Each number is 500 + 25 x the weight over its row's rms, rounded and kept within 0 to 999. Layers, rows and columns count from 0. Numbers have three digits each. The size before them is the row's rms in percent of the matrix's.

# layer 4 MLP up, 896x448, rms 0.0681, rows 583-611, columns 0-111
095:523435506490473509491500511526487509521493440494493528482523507504460491500498469481523518507478522474502486530527486473519530466502492490470487444476505501463455476516497513493493484523531562504442489481487513480460526513517486466516458499501501492480536512499541501523469485509509518511496497506515496523526467466491476463524521547469
098:509487489517547495549510547474539515496506510516489500514520479457515469494514502521486443504512479522494481496513506509476458454515517534511502503497452493481498482526484502512477488507495502519471514478491503479466519490470496516483492476463462483468498457454473444464531499515512513501517533492541533512465496475448531486489444546465
090:485528505506511500491456481497490511473488524488484554518524521483502477503511510520482488496497495539483528463502478507492489478481485484531470497512496482468488491481548533545480505479528531466481474513527542454520548472496510541477476522504480519516481477517484519487487503504488473476519507508552519478495501460461545496545510492525
097:480510490533526547489503501484507474470471479501507466500475539492511478479504513533457543490498500529488519494540500523495499503569508449493473497510509516524506514526512438493525483500494513535509490535489556481505478524487506479471469488479507503484532479484529518485485484514478497500554458501478536465491488522468484503476511535468
104:453511481480526460469467544525572489498488494519493484493528506538480509498496512509495490477529486490481481513506502523458482526537488467563465513484492455509488527521560495473504520525454500494494545470506479512488508524484473525472551510481512522525511516534527563502527524489491491505495483518506474486529500486519489545492513493530
095:518510489481494483486489546498525489451498479548493492474486507483514458466494436531502506486483520488498533480516480496518483516532480528492496450495497503521498451508461548494485520509491482460468545502482511491489522519557488495471526486466476475492494496536478510528528531527496506466484484499519521496509450501522490483530488493485
160:506506474465483503507508477465502528468502498553477501511510488491485492494530436534441502550524479526482535567484487494539497482484548489466461523509473520503535503460531493476509536525512473513512554502517490473479535468482493527483504516545503531473508536504476496490487470477486481520454531497502515529519518511459477481486515442523
107:518497492480474551511520538504553500503493507506504507473515464474546504493530481508525497494470542478507492521499519535500493507530475483500484439527526458497488515514479475533493451475511514458511484439484489503501496512529502481476529482483490479489462510512488553464528532473484513534519499524549489501531482483518527513485469440503
097:501467477527524486547501501488458472481542479453502476514467517501537489493515530488495514506524534502522464546499481510537476504490517479485508516504498490508514517490523510505502475501529501522490500500518503516474561498520530507474487479478463522524511491490558488526533505509483516495521448485476521484498540512515474520542481518489
105:482487540523520484498493493503524543437504518503558483512537482503503501485473527505458461517497494485458491475503474492531515466499507491444510511554532505487524469483473519481470510534496446538511517482502529519527464533537485512547485496491463491465438531494524464477509479494497500498458516522514498468458509514483515530427466475496
094:524492501531530480489539467477497483475528439516508492462532482501495524504549514533497492484480529484465540480481540534475489531513513498481508462435499548505509547480519523526446519524493467523504508499538499468470510527493472526490501513476478488478490481497517506507502494527475541492504516483497516501489510529531505504517559493497
099:514526505499485456497519444482504460472499513488537505493469539542512526518500512472467470507503502503464514520515520503520455511491511530487481504536494527531471514487515501541527519471448501491512513443490482475544540527500495509496495499471459486493541509458447530481504504513471467542487496465513522505483501487518511466497522488512
089:488477506484579502540535506466473530509510480514449507530510505482506466487534507481510494532463540538488507517479502504525519521496542479495519505501517499512446495478528461527509520540478515516480511515495516494538485509486494475485469467471565478463521486490506495488504517463438498471511499523506534497468477506498514538467395483499
098:505493486500477438519535507516517504497515516501473521483525531488503552524492514554506467525499498500491507534495490512498515518502519507541504494505497484510542526527506516533469515507462466481505489459456530458473538489478571487501510501530484502551466472512508514514453537495492515469506493488508517519535493501544483513504490435500
103:533499499508505480534506486508449512501501444509512523481468503504483525538517514479550490486485461468509492519501505483469529460507505507519508522485558529519515516528515493529525519530527427509479505498524510480483497493494522471520522500515527506501483458532500492512477485480494500516512483463520537511507506535473509519514502520494
103:501494511489476517526528511547483511480530479534448487523497472482489490476500504518510514517503451505540502543521518534529483482499485525452516446496487499523511487495510489496516434529523486526501481493479460544521483493534522525498487504485490514469515503503521508504492517499519481457521490516521524508459527474497521463535462512521
095:521493499509506484526489511506499493498453505488524509466492509458506499463512519515467519461540520498486531494542494477502534474525468475522487454535481468455498519475503498486489553494502471501495504509518455449515503481461516526534512525465481486529520498488508544473467475481489497486491518491514526524503480499501493528514521470474
096:498509495547521496520481505485528481532531543529513478465472496480504514477458517506480486450473480514498472504504445506487544503491474468521536486493471484555456464501558509524484489498498534535488493528476497518521486513476469516507497480496504469542517475472529477541524475500516509486477501494505475466515522506513491534490484496509
098:525516507527527511550490492496524481520539501550531517471503528468528520508513485492504501491484497486461475539499496482506521502494536520544482517506499466491453538504488469441523473488483485511483487506508491484496527498514473442519500512469466503500566505520494482510437493505540534523486488492536496527495487537489509521475522504528
106:494480536521479525524537509463509509533489524510509461520546523520491511494509484509478463520435467492498514469503510507498496470537558457496478531519459494477496487510463476485521498521526474497479477474523552487503509518518450464495523491507486515511505512502504465494492509501488499516516508470496484488501485466482485477491505506534
100:473505528503476475466471496548525529517528499528534495479474490493514433506536540477475569506483509475535508512522451524502421495467496492530524504499524480489514527560532489498568483521460498464481473484513525497440496506504520491484482515471501538548535535497503523510481494491516507508499526463488517483463492504537504510523497482485
105:486499513486525482471478511554499475453508503518541520514495473493497521456532519509510510502509496442521487494472536526510510475491476490554471504489438485499495483544503540523473494517471538516543509483489507490484500512513473451471492499484502494548526458505483540487509506534520520528519531527491473498476540550493473533550484479473
094:485477573483487505541490501435511478490496537496506511475504481524506491499485502518489502505526502483484521515467491505531528520510467483533510513486494533532489509462504517546529493472507518482513493512495529511436496530494491478501519471499500477477541509476490492530561499495490480524510459502502515438510499529526494479575516439468
097:526482466515501509453444555477478519527508501521506511491482475504479477465553501483527447471474528530489513474507495527487509513502474446529481516480504509474508473484529523523471511475497531507498527503518481543489482481552457530537524512494520502489548538525518529500543549526525522511505521524513476528506499494457511498491505520510
103:482443508504535540479471550518497488533519561446511513510502546508500493487556498543477529502486457512514517508510500513535492548517483481514494512482505537505532450520482477487466485531500430534516484479493518512469530498496524490511492526522505505512511468569483500480516555455525497499464485494519506566526536491499447549462467481515
111:476527489512492498450494523502536482475500513532500536406501473509511493490497455534521501516550496532544481495518489507524472528474538501479485516532488502483502522498537507497484513446480500513518454467507519501510472514511521493513483529467436497508465506487520534498517481478486511516433493507532500488508469489489522485519534507488
100:532493501501504501519499500504518447518507505547511522493543523516536517494497512486514528567448472510465488515497521535509488563535523539503470523507487489516490457516538493497544495555496510499497473477504474502498486469476517447475511497503530491510493478512520488478512441487496498549494486507530491524558471507510495512504505491510
093:498535497475467537520515511518530468478490525488547469487493516497559505468491492528467472485500453513542438493506519494496536459512481506494457506515512511488500487493490467508505519535504535529468504495469516465523495493499526523524519513540492486507493510514472514484507496469557521503517518464522517541540476507481506447512488474509
104:484561505512506494477544467504511498513513460514493485520528493499516465501553529498458462466478520498482465530478524515482528533526514536530541529505512446485513487495532495508491460503501469511529501471502500496502465541515469559503515547475489506538512489472515510477483508439477485520505488497495532509511499499468463538481491522526
# layer 4 MLP down (transposed), 896x448, rms 0.0514, rows 583-611, columns 0-111
097:503533467507491471523513544514531475477548515493519476525513496538511502454515520489523488483514522477497492507520497530514503515481492488532486505476504504503541493499472502492527407488501486497528522517512532485496505543492488519477540534507487509473432483523516522488500515494496481480466495486546478489500484521524503520503486504474
093:487492526467460543447487470514508498494468500511487471502501518487512455534475518510516493463540509438446498481504505506486519516467502516539518511504508547524565517524446494500482464497503504460529500472490487497491502466549480464513505505499462506510505525461542517513515447490495524472473453502508532488496522521533482468507512466521
109:524484460495514510544523525473559524509495513455531478515494481475499504516499480494527489481511506514534508535525512491492544513493507477485531559500461533496476512503477470465537499486476466518533490510461486535455488487524496533513498494513513520520493549537518483493503489503519499517539501518486471483493524511500453527465475534500
100:526504513507515511496520520510512456497500456544475459511501498478494514495534507517536494490489515524509553518516489500497482484473498481531526453519533475512495521514493513471489512498490493495496491540553532543488460485480505501541499534475488467458466545523524510497548531492513467511519521466516464534498496508468494483511507505497
104:536511477479530493516496499449490515453524517472469492494509499463484520513463506497508508451470527484506500503485484559499525494512465519500489514531556541483502499472496535502496492506495513433480530483482518473527443489476482537498487523527516514501486454536508515517520473482495492492420464542500501520518500466518491403523471503503
087:513501539517493499514486490496524466515463497464504521514519466519512503469505529473451484457513507500513475554469494523469496487486483476487525558443570490496526535498533486525482489504482529517493466508531470519518458486496538483516495520519506551521502481507511488474458468437470510554499506460510493517488466503485511500493526513513
088:531510496489499482518545493478455544477527516520484492516503484472489497469518446514473510524514518463495548571463488503496474471504530489472465484520503508526510502508536502478527515504514496504535534502494508503545524494477511536464489555518574477475489511497502503510487479488482506520493524493486545568509500515522488456473512475508
107:517548499545513523489472490476543490496520515508533481449476493449523466526561510499479509493528502476519495492539527535496506475532497484508505501491483483510489517526499507489480530525516507495494504520510539508464500519501484520521462493550484470449498524515517534469441535456475515483515487517523510485518510500489511521486463490505
093:504527524515486490535512508472532502512505519544487504517512527504482508470463483464495496497518495540582484507521525473478524519518491517505500510411517496498464538512488502479476530507497512506505490537475475496478495453466538445516504527452507506509461483513518523487505486491504495532511512457519482537488527494480469527486500500462
094:484524482489539500523524481507535505506523518489522467501519471486445497478481493464499535532502529466451466544513486487502495498467458499546475488461555508533494519517490472444515535480482526464533526509493503486545432491471508521498501486511535436512477477532517470483504499533437510518499483537481522545499503512516531518431501526480
103:493483496478458491513485510489513513499495529501519524513454520452510473542452478501511471487543475504494494497482481446524516536472494489511493532532554502472530496531471477510501498467502534487516501453469558528537495491518516524482469491516517472493505555495518492483498481495482437476519495511504512478464484513504479496505463549551
102:468517486487501530472494547500483521497518495521478520506525486450526479487508503468500520490508487490512517516499482507481523477449503510495442492487500491469556504466471492505511455509506493486511507520545524507517534501514442512510494512486509540464487514527560478523467491504470484491516462498483483478473482496480519541468462466495
103:496482499532468533513492465516508454516496508518500440502500464489451526516516487505479500515547485526492520497512505497502480488524479506511513461471519485528472493479532524481504546460503483457503514515492474540475486519506518502522546492473457476509461488464454496511449505512536486524475503499486538484536529478528512503500502492524
106:509518483485494521488507476527449503533482507510521501484511483518520451489517533458498523499501496534524527515490497493481505477525484505505476469495495488488476464507491506511519505481490498471491483507546510532519489560507487505505464532470457474462534515503459476490563458522519469522500488496526531504541500484474483496467497473483
109:529508477504483494559497487533459457526512472513490490526520469484513492517464486498494522470502487480550497497487582527528490470535476525468516478488509523493515512521449520452521530465450470467497548500525510504499533495503519544492509508486507525521529457466497502484534501526468517528500486486504503534515479518504498479525499469479
091:509530511501453442503466481493517467473540506481521502473496480508531511462519500530520533480551492516503525506479509483465481519469532464509465496456507477515470488486502513483492486533507507512514499541543483511443534500475517515491505472500491511500514473476513459473503489463475480490501478493474481479529480507485506498502473501510
103:487508537478515518484486511511546516484515494519501522544468510543530512499454499460515492487479488511497481491467508504505465514499523479499492520490505537535481462490489485505516477521489518522507473510470489557496485493565513444470502499507495533488476546550523468509503480517550542493507501514521496519485526457486496513495504517509
097:511446489423467525502523484504464522508452537504525492509487467480484530483446498494512515465480494542525511491502489522495481498490536496493478580510519499487564520489472480545500482488488494471478543476484471510494538500492510547491489505481459506486485500518509513479483477497470506494511448484547501490501453499519505482527490462516
104:465499475509512481507493458495478493535513480518493518441467460519503506546510505478505524510441465520490477522506503450480489464482530483545485524491504441536476503489481514477495504541501486490484484440488552514511503503554480501522532462514502469503492491481492503540490499531556460477480514459483493513510508490491493551534509484484
093:504508502539529520495460505530543535474534479485480512504436499460541496520510522509481511540518468492497522520521455517494430451539475500492516499521508522463459495495500512516454542522523493520500466492502543483543503516492482476516484513470478476473483494520526533496523511481455492504485467498503521543457527457508478527514476490479
098:484488520479510530512540482522533486507529475489484541481522479518532523470508519522521463454459473567494537534502522494489501468498487487549485479452483451504471491498543499480483509487512448494511423507503482502459566479513475443477522478488516499497494489444523520484473534472511520531509489492477561542521523486471486512504499522470
127:501508495429515531503528501483452510479469505495502486481481485520491517504494491492543536548421520493482511527492489515516481485492509504471508534514446495521484474539465478494545513499496511488498504518540547540502495504445513471565538480467477464497506489509488524519522513504507480541517498492497484495545530476516458456471525490470
092:550505449508508512482490494520503491511516476506508483544500475457449476491530489445481457466499501526468494506531530496493513505530516483483524493490497550513505452519514476506491534486485481529460504499497533476497559540517456469515478472522544462509484458472495488497468486519501509530484488512481463504480508504515492448490555522500
092:507493487508513477526501488514590504448502469532467453464515485476525530512477478530474464508492502474490511526488500542510523495496504565494545517507546490463514520520488459516519488500491457512502467451508523480525498489480544464457509479509480513498490494480482489504488495481505495506467472522526504489535495530532469486470491504498
100:529469456468501524486545514464538511506511459514506499507503460507461494487493512459511473541510464505498545473485568497486434475480497502541501480520497459487529502487564505525499479512542502463500491444489470501496497517499504559502492501518512524490492513455527508466518496512476515490461509490552527504485493495511456473498531486536
114:482505515503454527492449485525535488527529478532499494501542512512542479514511489527484517555508510516458529482443473492477518510473490436512540469499533501549526538513482442461483488489521497537526488516502501496473515478494482508477531467477469475498473464480497483463489541482490515521494469527524486492490457505477502497500487500465
095:480485539485472522478486517523538510514504485492510501447469514467522510501493475487506501503511512512490484511514459458460486480456517488517512515492529490475497517461502494538498540485560495489512528532501508520511551487483477545518525536518469522518488499484539502493536517512496478492484544502489525539487515490520502441531450483470
099:546546509484503453454525492523522500507518520497483500524488509538541507458513511536514559515473515482521485510501474518468499525487506507513503526487502531500504502509518435496551441514517490471486449497436493557497503469483514493535476513476457493508513460474502530498503491474493534503507475521507499495506532500510488500493479502499
100:500523515503456504526532472541480469521478494517498534517535501527518481505482495513503510483445504480517435476493502477509489506503496496553548486506523515482500518521536525501518443536516485450503482496499464534507461495513462489451481471563500497523513526463512475475499484483507490545491541479484540519504473468496455490494484542484